Each number is 128 + 32 x the weight over its row's rms, rounded and kept within 0 to 255. Layers, rows and columns count from 0. The size above them is the row's rms in percent of the matrix's.

# layer 8 MLP down (transposed), 1536x384, rms 0.033, rows 828-859, columns 48-95
size [102  97  93 109 101  97 103 107 100 105 106 102  98  95  91  96  94 105 104  93 105  97  99 100  95 104 102 101 103  97  96 102]
[[109 145  68  89 118  83 179 143 139  52 155 137 137 117  83  65  81 155  97 149  99  56  89 185 167 103 149  97 126 138 123 147 137 136 120 113 128 144 161 105  82 129 145  90 122 180 170 175]
 [100 168  90  51 160 112 107 159 186 125 146 170 140 125 158 149  89 139  83 153 141 140 150  87 134 193 151 147 112  97 158 124  83  37 114 140 156 145 107 102 161  93 128  91 117 199 104 161]
 [146 105 130 115 135 122 195 198 104 131 110 161 106  85 141 130  78 136 191 100 149  78 118 192 156  76  83 142 196 146 132 130 172 153 168  75 111 123 126  88 142 128 173 103 157 121 152 146]
 [157 174 157 121 179 112 109 157 101 147  94 115  35  85 150 197  82 180 130 111 139 111 158 160 128 110 103 117 103 109 120 166  78 141 145  62  84 103 106 102 176 196 159 142 126 115 101  96]
 [157 132 139  93 107 129 115 159 113 173 141  90 119 191 138 121 104 194 125 140 149 138 159 141  48 153  90 142  14 110  97 110 103 102  64 142 160  83 101 102 121  77 172 157 111 143 104 133]
 [ 82 137 129 113 120 103 124 146 141 103 103 103 174 110  65 112 151  85 170  51 115 124 126 114  54  69  89 130  73  72 142 113 147 113  81 120 104 162 153 153  81 167 128 108 182 137 121 125]
 [130 137 139 145 147 153 100 157  70 106 111 158 127 145 110 160  90 152 175 162 121 124 147 142  84 113 153 157  86 146  88 141 130 148 123 116 125 141  90 138  67 109  68 129  83  96 133 135]
 [181 130  78 133 115 123 116 159 125 101 144 121 172 109 156 205 198 169 131 131 119 115 156 113 110 120 176 142 120  83 111 153 140 181 131 107 173 127  91 154 190 179  76 149  94 106 156  65]
 [159 133  89  95 153 117 164 123  80 138  96 135 163 153 137 152 152 109 102 180 144 165 154 129 147 215  76 120 163 129 138  92 132 138 177 167 191  78 111 143 122  92 132  90  93 139 220  81]
 [166 125 187 136 118  90 140 109 155 137  93 129  84 156 183 124 143 116 136  41  89 133 150  88 141 143 121  96 116 162 117 168 155 118 116 121 104 131  87 136 105  72 135 107 164 175 138 119]
 [102  93  97 210  82  86 166 127 155 156 136 109 107 125  89 152 105 144 102 155 104 149 115 124 130 115 145 179 184 125 128 117 133 117 136 152 133 155 134 166 167 107  93 146 142 111 120 128]
 [147 136 119 103 120  69 124 134 142 123 131 168 164 110 102 143 120 158 168 122 138 174 156 168 143 148 162 167 157 113 124 174 119 136 127 167 166  94 151 120 119 120 121 116 106 151 123 125]
 [117 118 119 113 130 152 137 130 124 104 173 106 100 126 168 115 119 171 124 106 114 137 100 129 121 124 103 189 157 150 117 145 134 130  90 143 144 146  69 106  99 202 143 134 119 128 121 155]
 [107 159 157  86 101 157 184 115  59 159 132 139 179  90 205 143 133 121 103 134 117  69 119 122 199 106  94 129 109 110 106  79 145 149 151 111 127 105 115 113 155  57  95 165 106 142 135 127]
 [136  71 111 179 121 131  91 130 129 166 179 150  82 116 123 148 135  85 136 168 126 103 119  87 196 132 118 112  99 146  92 120 178 133 147 135 150 139  93  95  77 115 127 164 161 206 115 116]
 [ 56 144 120 115 140 138 119 141 111 149 201 136 116 129 113 127 113 161 122 143 117 150 172 102 105 119 115 128  79 135 171 122 141 114  70 118  96 128 132 166 132 115  81 140 123 117  30  99]
 [125 102  80 164 131 120 177 171 123  56 100 142 101  88 157 132 112 150 103 140 136 161  93 139 107 192 152 144  77 162 156 142 125  69 153 111 107  50  90 155  67 150  58 116  90 109 172 151]
 [163 175  97 177 119  92  71 143  97 168 109  94  89 101 194  77 211 175  89 109 168 122 152 128 108 139 122 149 131  97 126 111  89  83 111 183 153 101 138  84 103 132  98 113 190 197 170 130]
 [112  73 128 171 122 120  93  95 109 148  82 137 110 151 142 169 143 122 135 142 155 153 173 232 157  89  96 130 153 147 113 136 103 121  93  99  79  78 125 101 121  96  93 118 125  57 155 174]
 [123 128 115  86 143 128  67  90  91 123  85 159 127 123 169 180 125 116 166  99 158 136 104  91 123 170 150 129  56 122 135 183 119 150 139 137 119 112 129 118 124 116 130 160 162 159  93 155]
 [100 130 135 173 186 152 168  85 163 123 177 179 140 197 137 120 110  92 187 175 133 125 124 140 149  86 169 152 106 104  71 114  94 141 126 127 131 104  88 109 117 181 102  29  95 108  91 131]
 [182 116 158 125 177  38 110 167 161  97 172 158 104 108  81 143 144 130 152 170 118 154 119  96 162 126 107  93 114 129 156 152 135 187 119 144  93  66 140 159  95 118  75 139  88 147 149  87]
 [146 130 127 178 150 139 141 168 137 164 166 118 112 156  87 105 108 119 108 103 158 158 100 181 141 178 125 157 170 136  87 189 174  66 138  99 129 126 147 165 154 142 155 133 124 142 121 136]
 [131 118 124 163 112 137 152 159 114 134  91 144 121 147 129  86  83 246 149  84 172  84 137 122 109 139 116 151 123  97 128 109 114 129 128 119 120 133 191 127 178 176 178 136 126 140 114 103]
 [ 62 155 149 146 141 118  72 143 113 119 168 103 126 173 139 133 160 108 183 144 158 180 143 169 116 122 113 172 137 153 123 123 147 122  76 137 103 180 141 178 121 137  96  50 157 159 141 162]
 [114 145 141 133 120  92 145 111  87  89 131 101 157 142  68 110 184 169 127 112 180 155 139 100 177 133 141 133 133 112 132 127 119 150 171 131 113  64  92 106  96 166  68 121 120 118  57 142]
 [162 101 160 139 146  86 172 124 149 103 169 164 108 156 128 135  88  88  97  81 145 130 129 123  95 159  95 119 181 132 123 118  76 145 134 139 159  86 175  95  90  51 185  78 109  85 136 133]
 [153 163 196 108 144 126 128 157  91 119 117 103 156 142 145 179 130 101 134 182 126 158  85 126 168 187 169 170 104 151 194 136 103 119 115 135 107 111 115 145 130 121 160  80  96 115 162 161]
 [118 190 122 107 112  54 132 109 153 134 130  92 143 151 105  80 196 105 142  53  66 101 209 114 155 117 105 103 116 104 116  91 197 160 162 160 158 123 108 183 154  56  94 134  86  88 126  97]
 [107 179 108 175 144 209 127 133  67  96 128 172 121 107 125 152 153 123 102 165 114  88 106 132 115 172  86 112 158  81  65 129 175 123  44 131 167 127 116 142 207 106 132  93 128 171 101 184]
 [103 104 125 149  97 189  78 138  95 118 137  71 128  74 115 203 170  84 200 101 116 122 138 109 190 132  99 118 137 122 139 135 157 145  90 151 143 128 139 145 176  87 161 110  92 105 125  88]
 [188  97 107 135 199 103 118 134 117  85 136 130 118 120  91 115 124 147 192 165 133 118  92 127 120 115 203 164 148 157 129 158 139  56 148 113  92 150  94  89 162 166 162 102 124 133 158  94]]
# layer 8 MLP up, 1536x384, rms 0.065, rows 829-860, columns 48-95
size [104  88  98 101  98 106 104  89 101 109  99  97  95  90  82  91 106 112 100 105  92 101 102 100 103 109 106  99  93  94  97 114]
[[122 217 127 115  71 129 182 126 128 158 158 135 173 130 101 154 130 134 128 106 157 161 122 143  98  67 182  99 154 157 138 102  87 130 136  74 110 131  92 161 184 130 128 125 154 157 135 102]
 [136 157 187 141 178 134 111 120  99 126 113  99 152 143 148 149 165 103 115 120 110 180 171 122 153 161 169  98  89  63 144 135  97 156 101 132 103 126  77 154 136 170 136  77 107 130 102 105]
 [ 88 126 128  98 116 140 157 135 146 140 148 142 184 173 104  77 200  76 126 172  78 155  81 135 155 141 130 160 139 150  91 131 179  89 154 161 172 119 135 166 131  80 116 101 121 135 161 114]
 [136 200  99 104  98 138 121 104 103  81 135 131 159 157 149 146  90 143  86 140 143 164  96 166 158  98 122  87 168 210 193  99 140 204 138 116 157 177 142 124  72 114 167 126 137 159 125  97]
 [111 114 132 109 186 111 144 175  89 113 117  82 126 114 155 143  96 173 122 142 164 141 196 134 135 155 167 144 185 151 127  95 167 109 121  91 181 149 125 160 138 130 128 113 133 168 169 105]
 [ 65 155 120  75 180 183 128  81 129 115 115 172 148 152 145 140 155 173 104 116 111 121 132 114  85  91 109 129 177 188 200 125 123  99 144 133 161 163 180  90 109 137 126 114 185 109 122 134]
 [ 62  85 137 104 141 165 115 121 140 115 151  81 109  86 132 163 150 156 115 134 160 154  71 138 140 154 146 112 153 121 168  81  85 135 112  49 122 193 187 135 193 159 155 119 153 118 118 136]
 [ 98 185  84 171 123 168 150 121 117 130 108 177 112 124 137 157  90 143 106 150 119 129 122 174 113 119 152  89 150 104  99 184  98 121 103 129  82 123 116 113 129 149 139 146 170 135  82 149]
 [ 91 135 165  96 128 143  66 127 193  95 124 233 167 111 140 129 144 128  97 129 145 128  65 148 187 137  77 142  92 141 117  98 102  97 121  98 147 126 151 107 108 113 155 131 110 129 145 139]
 [ 68 116 155 131  83 146 134 117  95  44  80 154  97 166 204 149 135 115 161 130 157  82 135 162 115 126 154  64 154 169 115 121 102  80 106 127  77 161 157 140 121 134 108 141 131 110 110 133]
 [167 110 131 125 120 116 174 141 149 175 116  92 121 107 102 133 141  82 150  98 123 101  95 156 151 121 160 155 188 110 123 131 141 104 105  73 102 186  91 140 117  89 132 100 111 121 120 152]
 [123 166 104 173  31 102 166  88 115  92 144 163 157 136  29 176 169  74 129  96 164 181 221  32 128 119 135  83 136  59 111 177  70 143 123 150 147  92 167 129 158 107 110 127 126 126 157 157]
 [153 146 153 112  85 150 141 152 145 161  85 109 144 153 105 106 132 139 101 120 155 125 112 175  86 196 113 137  89 159 159  75  75 159 120 122 100 103 140 126 155 148 107  89 120 165 157  98]
 [114  71 121  92 116 117 143 153 158 114 122 113 107 109 117 125 171 172 132  88 149 127 147 141 125 139 122 156 138 137 158 171 174  84 140 116  81 134 127 173 169 125 124 127 130  79 120 197]
 [189 149 160 139 154 109 138 150 144  89  72 118 105 176 123 123 106 169 155  90 126 127 143 183 193 174 193 140 121 158  86 126  82 143 163 113 110 118 106 124 193 127 119 121 146 133 129 160]
 [187 174 137  93  89 145 121 106 137 164 129 135  98 139 133  96 140 119  54 114 129 112 105 172 118 116  80 111 157 199 168 101 108 129  75 177  95 152  97  97 165 141 156  87 196 138 151 152]
 [111  78 156  77 173 113 175  94  58  83 147 121 145 144 116 187 167 135 155 100  85 142 136 154 147 127 115 125 104 103 127 187 152 113  93 101 209 130 124  35  81 111 139 150 111  92 151 167]
 [139 155 156 123 129 163 158 107 175 142 162  92 105 134 173  91  90  68 110  89 126 118 115 155 143  72 103 181 141 133 100 120 165 192  48 116  99 103 147  99 205 113 102  89 130 132 105  63]
 [ 69 120 130 177  77 121 207 121 154 143 124 115 103 122 140  86  86 143  78 141 110 121 169 123  88 177 136 128 204 133  90 136 124  94 176 111 107 157 147 121 137 114  99 165 112 151 147 138]
 [130 144  64 128 140 145 108 138 173  94 120 151 109 119  73  94 106 123 102 135 106 112 136 136 151 115 116 152  93 136 162  76 195 109 125  85 162 115 133 161  98 177 183 127 122 139  63 171]
 [130 151 170 162 123 127 111  97 122 188 156 170 189 141 175  90  81 116 151  84 111 135 119 209 178 158 146 128 152 120  96 128 133 146 125  96 168 180 113 161 101 164 103 136 178 149 121  98]
 [ 58 137 104 153 132 126 131 105 108  95 133 182 107 144 123 168 122 134 136 142 118 168 129 132  42 107 136 137  65 164 123 154 113 190 129 113 109 181 113 145 139  84  79 124 115 160  60 155]
 [159  98 177 111 100 104  95  76 149 177  89 116 181 121 106 101 119 190 170 123 151  90 167 105 157 111 140 135 108 141 132 104  99 130  89 175 121  63 154 160  72 145  62 115  95 150  67  78]
 [ 63 140 137 149  98 145 135 210 120  74 149 139 174 127 114 155 165 155  60 173 148 153 136 132 154 133  94  95 161 146 124 127 128  86 122  94 139 121 146 107 125 142  98 162 164 121 183 177]
 [ 97 117 120 121 147 170 105 114  84 166 132 180 104 126 112 155  89 122 170 132 101  96 199 130 188 104 127  92 129 120  81 114  87 144 199 149 121  96 132 109  94 156 126 148 203 157 145 123]
 [126 115 176 151 164 170 133 128 144 153 130 133 131 111  94 163  96 128 125  70 132 155 132 145  81 114 152  82 190  90 134 130 172 110  98 130 119 104  94 143 164  67 100  75 138 143  76 149]
 [112 124 174 117 118  68 152 131  50 113 115  87 155 171 119  97 112 129 188 130  73  85 131 112 108 183 113 125 148  52 102  83 161  98 113 125 114 134 118 111 130 118 134  94 203 138 114  85]
 [123 154 121 194 150 148 119  92 153  78  83 140 145 100 144 148 188 118 114  97 165 123  98 123 122 123 110 104  84  63 160 156 148 135 146 149 124 189 201  75 160 132 141 148 119 113 159 104]
 [120 103 139 136 155 142 111 139 131 150  94  95 107 116  87 135 101 128 202 168  72 121 134 128 124 100 132  58 144  81 147 156 126  87 155  95 109 151 113 170 203  62 168  97 185  96 169 124]
 [138  92 148  76  83  83 178 111 181 122 107 166 115 133 122 135 140 124  89 130 160 134 107 200  89 100 133 102 173 106 169 105  94 118 186 124 110 166 119 122 165  66 142 142 118 152 113 144]
 [124 141 184 133 107 146 141 156 124 121  70  76  78 115 150 168 156  64 161 141 116  95 147 103 107 138 109 142 129 130 149 177 158 111 112 168 108 160 103 130 144 136 114 124 131 117 170 111]
 [100 142 180 138 168 137  94 178 155 117 127 129 173  89 112 147 106 120 110  96 152 121  88 158 133 126 166 136 126 196 126 115 153 144 156 193 130 125 114 146 179 172 124  62 162 101  60  70]]